Weights of a small transformer language model: 3.32M parameters, 103M tokens.
Each number is 500 + 25 x the weight over its row's rms, rounded and kept within 0 to 999. Layers, rows and columns count from 0. Numbers have three digits each. The size before them is the row's rms in percent of the matrix's.

# layer 6 MLP down (transposed), 320x128, rms 0.101, rows 277-319, columns 0-63
102:480455489497490463459480532515480518441425470470498501499504471453491477503501478500516517490501513492541498500526512490507484476528495491524474501506500485475491457499520449487509505503454500
102:496512480509482500553500545505525518469480541531472481505487486468547500468491565511558479561493544508485516484512488495491466458503507494515478472483488499490487536498547502491501467526467466
103:510520505480499444457513518510525460524479498502501510532510546501556488463475508526487509507475507523523514514480456500473489478500496514528486471513500490500460515485507467505524485510502518
101:481481503539512442486530485477518489567521521510485502481500480472512546516531505482441478519469478458500563522508530519497516532518500506547520500505491494501500525541489508523470547518521525
100:503515487473524525502519430521516501505506444506507488497520475457484470466504500478469496480540494514503502491478488525486549498465525470507475492532488451530523495505490505517532479467527471
110:493544532517516486489529541505509507525504433539497466510526518498455491506518512485490489550514552471497509460544488503449490443475485499495450516485552518520509518459487475485513502516510458
101:465530536527496499540525522508481497514491514509517524487490503535520497523483527486492486474495505518490456464515465473487517485521493498498506518515511498497514482514497504451506475515555556
082:501475466519501447526512488536532518482482461519473471516513477514517471516484445455483547507502482524562492489519518466529522499511537472479469520524480498487554496519505556477461456453492504
104:486491503506535544506524509525463538532503503435501493509485442517511531513489522496528486483474526511484492452511501526482552488457502506491546439546509506498462488472487510517495486505520554
098:495517479439488507533499474514523502510495506527502531525514451500520531478480480469505517461531474538488455500510497514541448447503490513481497496482491499551489454521514486514542528505476520
098:537533507492500499560510501504516504462454509494518498484499531524510477541498484546501443426503496494475473472542498494489490487480484482491501520531531492500514442527511498476525505476467520
097:505502499474465504505556524511522547499518485537459531494560487546509480562487528561513498513503494483539481494518477548501517509512508490468513495475508504476471512512511514505525523497469470
100:494518501509454479466474521468487521509497500469507495504465514507493483489499478477545517505472537438512502517503499492484527538544475446523514475478519501475521547501485455518486509505529470
109:522479485500488480505483504502519530507500492515528462475508517518510490469501498498484475451541516491480495449521508472559498531517489500519521436506485498542472490510536525493470494512496471
103:454496502492524513485515497496516505483548523521515529508497499486518501512489542526541501478531473552488504520464506514542477500540476530527488467496515499472534481484456535506509519519430513
102:511509483493524492511530554529512499500523525495509532491507504507481526459476515470491541534516487495477500511527485443523508478476508484516523514481473491486498481516502470526487471486527496
097:497541529519511497513528519469476486473503475475514456483479535530489527487502454528486507493506505529495510526502472543504536502510482486470429463466533508516525496541467508498442538564483450
101:515532517513507534497492474539514534531509491480483505497502475503505444491509507516494509509528506499473478491479514511518533500454507521537528521547500482456487532445494530444513515493501527
103:512505518519512524524477441511508502485463503527480499491501501510504502565490470475468446450514475485513508483516482505549472567525488501478486552524502468515454473452511509469486524524474479
106:477519528506498470507488467522486450555516499497485483487546493504511506469492470509463483516523486511471502507474497523429541522504470495493475544542510526499482503526523481431520539544490485
101:519508520446529523496476539529486524517509525510484544478480516456492537493448496486523470458488477497500525505526524531492530519470531537490521466518559517477493506533471499496565527487506504
095:485499476547499513504514497496518494469468537499475460503450506525471482514506512520489495539496503507474508535504473474508515504455541493494491564493509497510471506483461514463472488483483525
101:508548494485446501529519496512488530494464490474459526505510508517494491463488485468508517478522500533514489494501520471498488512435519501517520525536478516558491497457501503531505517532507476
098:490492496483457513506476502502463539479528556507483533537494565567502518504489498498493550499503510513506487485500518504498438514542502464529531464508494514508493514512552503501496537548511495
102:474459483509482515529536514495496499502477490463483499484444494468554505511506557497521526449485516516467473459500478506503467449475487503564532490530486512460476526484468514532523458479519498
100:544520473500527523509456509491459504517498520501488493488527478512489469487492495517545490470496489495452533491493489511498493482470498530491487451476566542441486504473495471522534511459464486
102:473530486523498541522511472477502478472490478450508506492478506436556457531469538514499498492547481496496483502471524498487528488465499508518515484484513480473509536465514494476458479474472504
104:531500503484452473439501476488499481516496486488474511527463476512497517463472544513532554524486501522494480488513451472527541491461538508503479524482513500535581495542432510477480480465540470
097:531486524532543505489522500488511517522538517501527546479507525462517540464486524520475475506454506499485484488492530501509494496468484499483500499483520562478507502507538528524524536509498505
106:474521555488496492518505499529532499479485506485487553484493476481466478493474508452472526480464539518456514493487515472497511509500481449518468471540482531496525479480513530519495494471483492
097:533563498503525532514502501504481501467469507490511528490450552497500504493505490527518485445493487517540464463467516508495505488462522542499559522487550510458508531484507546504518489453455497
075:550506499489513456533510554517516519466538511485467534507498497469543516502490476503522490517491532491490469501458498494532519483500507512497512521458499493500497522474469509548460459508512492
105:487494471535498446496514541510519475533523512542482478488531443527530513493509521505522486519508441492506533489494494522493487557487501538469495500520491509538502510539530519484487527517514550
100:485477556509512510470468485505556508486497463457471530500507518503510488497471468511535478509484490512544492474476532492499451534478503477532503498472484464509495492509506516444557469495466508
103:507432498498524493488501529539494492487464536519511505516474483489502488489479464491527514497485504504491467514506513491509548507524525391495489488500466507479543486474484495477514526482520490
106:514493475488511474489492456487502496500511520483490485528505502498452504525482502507445465511531524543429514513521497531546547491527472506487506498516476468510459456498499527505508528474472447
103:534522526529529488513498477507547496518499529505483530526478461519510526456470476493492496483456463480530508447477495473489500495484505499539492484495529463477551485488504526499519508478498507
094:494491508499516502469468516478480551496473505480501499507555498468487505496559520463480486486507484475503510528491475481469523490494510536474457511535488456474552469477502463461492477492530505
105:530501500455528463494504509537529499483502487486510517512490514526499499478475473473550495490504475519477484543523484514497545522494495495541523480497520487489507507496474550490516483492515504
096:510457512495547511463526461502496487489507526534473455488546521509477453502476506512478505490497538480480497518484517547478478507503447483516505502497494466494492552500518468432518539538464516
105:498491510496504516482476555534585490493520477481498513493481486518498517539531482459476496504506507482488498506515528477481465536494480485503517486480503508515501506488488465501464530540473478
099:520480527511474491486507500560505475512465475496580500517496484510527475519522533518490499445515475454517467482485509517520505517496494473513521478506505454500505539489458524487514494501504537
102:467509484497486539509484474466445505465510493450481478514531496521535499535476529489523495522455488519531473529504506507505533516484477521506454515529525518483502487536487478494482440467532535
# layer 6 MLP gate, 320x128, rms 0.18, rows 278-319, columns 0-63
103:503456496509499491465485460478525450480535526481488523498460479523540498477461519505491505494495482494523498468491491469489518450539503473491512521510517467503519517509571489522504523502487480
108:455487508484515523577459516481501550513462471483516505457527506511471496516504488453507496534546515490539536497499529500479490498510477488500524547452517477502452478544535493487524514471518487
100:505526569513486519534507492475487480494481469486490488499514430515463454518507458505556457494498472498522509528534502497496486550478478442532505442506459528502462514549527507530505512500517490
102:480500457489486505443500494496533526534510530509493442504526503491521563525497480502493481497507450495500471503503534484494514489518512501469501527459496487474497494498478467490439527501482511
107:492487532504478522479472463532507481502484474555486549530514527539502522531482481474478478490501514513475467483508510488538524520491495462479538499497504467521505506518501476525507496510498494
101:499526499487541512532483505515462526454530506510497513486524498470472482537504481503479499470511495468447480484503497494540502518485503553489504498502504556534499442489544470549469496481525466
083:489472442464529452515509474486504519524481554490524481509493471500516502526564482509506454489508466501500471498498557532484536474518529472461509494530515487505516469486465482509555491512508462
100:510507544507537500483486509542520532497461480525476468499532484526479472522481543551514489521477536506519556471490495470476497501524461506526485492508505487554529543500494486485480567534497532
094:476544505472489471464482515479503538497466528502453511477534508517512471478534513491502470457521520503517478519542481462515546522476516509515498481510484512529483497490463498480499511528468521
098:462514481484469492482485512511517501505487496515529509526496512498498503478473525481485527499489502501537520510550536469526458535466476502540457502484512482503528478540518507533495513542498503
094:466505536510568497475514499462497464498514482520502457512451499530516504513547501492511492542510496498537487531508455524510529474513485507480461510507474512522461500516509499506501482445543536
103:526505509488529474520461487540500490485480480496509519494537508479474497489533461504528458507537496501511462526529513488494525534505518482488486472499547476481499510539490512494509461552521529
103:502512467493489504520531440510476536492523483537472503471483528466490505512516495512491439514515482499480488486491519484529504507479505512484486495458479496530510487502520512488549519451446520
109:471525493507459518518504470472502477545538493517485535460512462498505513515506493460521463503510540514498515458517530525515523495506503513519494495425470465501467506513527450536513473489505543
115:504499499456533460499472500482457523475489514516517509497543516509505517445525484490486556499515470556492548500506464501497549497465485523549516466508515498462513535460491485505521530536528533
094:503487481506520471523532540507504511495528488486533513474533527493517519507498511484514495478499469522559486548535539538488529546466495524535493507501469494488481487468523496485480499552487450
105:488512514543523483520513516492527496510473514506564495509514499514506497508492449514513489472511494503522499475508512454522502448491527481489477490580473512541497534507548497482522466504518496
104:516518535515477491487494541514487492487443477511499520477523480502509484508481469484491461476493498497507492488502524471458476496477498492482500458470475514526522513523502519502441574519524495
104:458468489533532466526514545526445523501451526495503465449513489493515470537473472502468507474512505497519514550511506453470501506520519489484508501531505499508496458513521531482483462468521508
103:509508505490488502503479449488496494460482495466543489472483523516529461557508481447490484487520487465515500470485474517513479476486479436440500477499480518470477510535478528480489469506527497
097:554485511526526543498515471490523567470506467510493501512471511510482525512511497503504513515510474531477508487483498480518512454498596495484518513487516485476491560545482501460495480524472507
101:500511545454496502501470455521520502538480503484482490507482486474501467523467537552510511546524530529530497487542499505509476511466493474495494519497452486506551481505484516504484480560512476
094:481479494494496534511493516504512544508463474485471479496542507446480487513474505472465515471517528512494579522543533489497506447501456505459501517501475494516520485481509518508500510448501490
102:521471471529449486502521491509530492490499505540462519494538494473511496470499501490488493471487508508451529507492498507478504537508470457517487495496518503518510530482503553474519508508439569
103:491499472470499484522514476481466501522494513528499516525505454486500500506517501474537486481539480498467480493497535462492526498494507491505501461505439494460536549477492500475562499496468514
103:431503468560458506510490486516453526485500522494507499469475477472517483487516532507456497559508526474530534476512523489518510484498487526510516460521461495490492451500491497509448509535533514
105:487490471533495495493480509484577539490543473498529468477498518529507488527452476475465490482501523508530519510528525495509464521463519519506489493502513473510512518536500508512504474489502511
091:557466523505458494499510498531556488489486470532490470455474465531506491472503488472493514474498486518491465497488489527487500519479517471472482529532471529540511499503486526544536521520480503
104:536491525479475540526511511560553534505483472507468458511516460486499522499523455481501460504530517554512487472508474525477536485510518511498514454496477457496470533509517561494528520518498514
102:488465494504524469499471486462499524510496523478485497523511509472473519536507509491555496506516532459492522533500479504558478485525478535498502491502471492529540469533536472489494498551478483
082:492474483522448472467507482462477521538528529482521481527499492477491521514528531497513525471502509466523520525520468523503499478505497505510504440563537523479516491492485508492503502496493501
102:464508516508462494513520545478518493479524488538502488517504503513474531464501509521535498512457451527469470539535473458492521503483513462536482499518525515495490491548483443491491467505503462
098:501495505520461468493495508539491487505523516501490456515483473509559519507464498493494523462461533508486490524501483479494487514537473514527509509495470517517495464522541494508460493505534514
106:528485484484487531521513458516497534475455477466484456471425511488510519526487478479472458503512509499524498476476518445492492509513484496508494495516489503494502501529515484495504531529516491
114:498484455461509514496502458487482502539478525538506495524443511462487503471533531490506457517475505566506480496557484476519482468552485493506481481483535531446520503491460494501519516504502540
103:545498494545518479517526507519506497522493469487451507507475481479510516439462457464507457422477460527506519481516497531529474510458520452506502491479515494457494537493490529526511515522478488
099:530503533477508504477495493507499472530498510515480475493500467525528452439544486483538496452459508504502462483516470520520507485485558512478517485481515485473478503494464480485525430508464520
103:477473499530501478518476513504513477455496505470513512480487509536477522497508499500498521465479489481462521493495529458473523488514479461430554481496530521487515478538517495510508538483543477
094:503465505502465504529482521470475513457506503479494495484513512525501539513473520467506488485469529496513497485548465469527486457464511554485514483455488501499458463499514495475490482517452523
104:499447520517493494483507552498508511459492469516466469468469514531530491475470467500496480543494469533500479521506508518481518501543535476466510473562473536488494505472511483522495470492501493
092:504478540509501539507517504525503480486473501500540540483518485483477469516521506482486492514494468509445494488480536498506509536476520495510517519495448499527487532523473483493539459540496552
098:454484497501494524492491556512486491561485520529505502525513534490481481487524501463546435505490479517494465450490479498515493449488496506464514520452497485452472512513505537504500502512499496
# layer 6 MLP up, 320x128, rms 0.181, rows 278-319, columns 0-63
099:510529552506466464439481480521488486490496524502499482492478516477507516489461537468483533487479472513524493503489514499516532472558485493494489483513477500511528470463535454542498505500537502
106:488429510474493481503486504478558519522490521501491476489497494567436493469491476500501486505485493486494515508522557522496489512514481551546478522514520488537519483520481532514507520507531522
099:536472533497496459486519508516492411519507478480551471513484465507537474532492487500500517494522502521514471496509478545539452497496542481531467527497526515541486517512502495482515500488499511
096:503473463528470499492506524507446450507532547516491517508506507487449486527491516525537459502488514517502510530515495463490503488498467506524441486482510530505528489458491504520523471498513529
111:458446517516549493546507478473498492513505496520499500473486506499443505535433497493516498498542461502526520498490481513525470468500484491501526505507496466564478462513504496482543504522498464
100:492528519535489487480491517519501508486488489520481483488475527476544513500486462521493509496464436512492530526507547517472523501488479496494555519509463494448506509474474473489521461454464462
087:499487544493488519489465516508482501495508511503554538531472512511474478530492487525539483519471523498489497467510521535512494473485467498535491546512449540507486515495482513523488485526529468
103:477468495521513519506470502535503499508478517463537530519484504494461489450485469500470496518521499491539477458489493498496464513535492501490531509515507460492532552494556476467512458515502512
095:505494521539489511499493518469522477464508519548520560459497476487468487519501496520480478520492516499468527529468520521513549505536532504474449455504540537517474518549497504474498532465534472
095:540515477503501455527526491501471538525505493489481544477515474519502515493456474497505488462458497495480522525472510512490489493499531525498502469502506552508531468489509503503480507531485455
092:530498484507479499527535472526471486559492511457483505462487496533516529493531496516491503492488520496501517560541556505502498479480469519519501493509553473512489525505479474511492561470541485
096:489565514477480533477539511482491480530451482499474502493474469504547456479491509524517459526471508487473506483475477539510455507497501493491544500491481514499487514511511494525496563472493485
112:480493497511505506548487459534510518495495503515517476511494466535500482440504514472462453518471497516465494472508505511538534507507487469509518527533489523541441492513514447453504454483512454
105:547519461494443498528494481484503507507485491534505489507506512459529509511505555519531530492555487505470540493503506520511486479486492505541480491504490493480517534562542522512494522509503500
108:500468466470494516473451537447497503479498563489494514499511473496500523520524488493519517487523457490460524472511502507475514501490512505455531447485502548480470523455520483519517503462470488
098:460498508497453524530501463488526461491482481521493509486468450531537496521486497531498533491471507497472543504484444491537462485516493479488539508492523542491525483530508479454515478473520493
101:511533461506485451470511471545495516531485521519517503495520522483505472589507506504496486517508507498520475468507496504484511505520478494490541494460522512496487530509485441469489510524553449
108:478513509513487492505503500459490479452503529525520506504514528446485566508506545503513544524532489507525528507503452520491535496522495514529473549545524503494498521516468520482495562507523496
101:516472491491500523529479523487475496490512476541543492511517483497503541441520489526483509459482493500489468511488547478545553522455515524484512494465557516479495528490536485537493476513530503
102:492465519544521497469523468500486494466502496468491524478541473498557510525530490537470562509501518492527526453470514476492516470508454531460529452484488483535476472487488500479469461508539501
092:516466465456482437421511518520497519502496464489533514469505520497474475494502483534486546501460515472516473520452535520580508493492501530518529503503438483513514471532494494515450498498478491
095:469510515503436502491488521511446457505480470498467502461476483535506515491451534522532462493447446500499462495479536481491482506497497499497525517493487487516461492489452513549503530485492533
096:453531514506488471486494471515531512502484471517512520528466505497496483506542474470452462483476522509444461461484501480487536490466536476496505517511492497489523506475476530520483560504481481
105:479452518496421512509529504521508433519465506499470448505509463491516473472519489502530518495477490505479486489503481569477476506510522479542515463516493511489482495500534513471512524489487541
094:432469475526492485467494510466492471536521458515475527513472517497574502527475495505527508485475480551472519484533489509493521523528477488518465468493508481526502439536509471511480475509495517
099:497534471519480500474519497470540491488512505504484523474513486559450525507510509452466522536488470502478533520477502493492496514507462474553493518523459523526512513460535497475525554481504499
110:465500512498477474542503513449523514525507521486505483475495533515451484544484457507486453471456456491480535502489521498521444539482493502530493493493490477501473428529477512502452491530521537
086:474556500479443539479486492510490436501470521498488491515502481499459513496499465532501471460506502509478541519504449498515441519511505505488499509520543489470514526499516497502462509514525489
106:477486505467541486487495516525497497460552514483491514516484520519522457507500515521511459512485469448527468491448483486474486514554462489462511480462477517519464458493496470460490453470502470
101:503508469449475492493481474503528477524480514486525469517476488530491471509480477484454505479486457480484473485519496513545531525518513524501531461489515472506532522484506479542496556461516481
078:455527540486484484488499474447483497507509506465504480500500518553514461544512503499501486576492523531504512496474491538518466537520543483526456467529499481512500486510502470510486496499514488
105:485498531513560523482483550487511497452522478494472494465510550479451504556528542507542508475489521483538513492550474505513502505520510514488481524487499517504518494517498465484517462470494519
102:497496493494483509535507495506537522519507478517511488476507536488471508473458480520462567490525466521495524522500497499486530488549551443522536527485514521507517474526509521526476523486536496
111:460443471547472485517488485519495488509492502482523513500496483521518515466496439521482491510504523497537483496519476477514493485518524534480448523535449486491543488487473462552507518465490511
102:494481515551498521507503520509482496489439519527481510491533503532512464491463481520477492466516505505540473516485503501468486533479495519507534476503530531533480483469494502519490520517503484
104:496543525488484509494509485483530494491493494468551516514494460488521513530538494535509546537517503483465493470459514501499519535516477506478461513482530480550470537504441481459501479503486527
092:519508481535489533483529488516518511503508524523507492474504513533482522511472488512469493567517537503498484510530476463477497495514471484506493503432472515517509479490489499526481471479503495
106:459492515499468533524494514487491462512497523489487482552483491509502481532520514496511517480517522498462509444501484505557481487487492473513462523487497531487464516481493460511526541481553512
092:494511543556481486475488487506488469480483445521446509536473540524508526479537495492512504484522486492537490433525493517531489530519503482489524556514469472517479436509516528495505501543504477
106:483536502482499511521529509506505476498506497447533481518511522482512531515513521469497477512497467501460461473491509534502545480487536536547453495495529470484490510505541460532513453456485492
098:479492505448504552489516427512502556512518481499489547500487494481465499513513536494509506511430550483514543490476453504478529478507525482468536512523471526506452517555507520494492492512505504
105:526473539519496486473500474478531499490483492522507527458495498522478511499499482477495539524499475512475557475456482459503503530510497430545519502540534487520507519516503546496473518518449486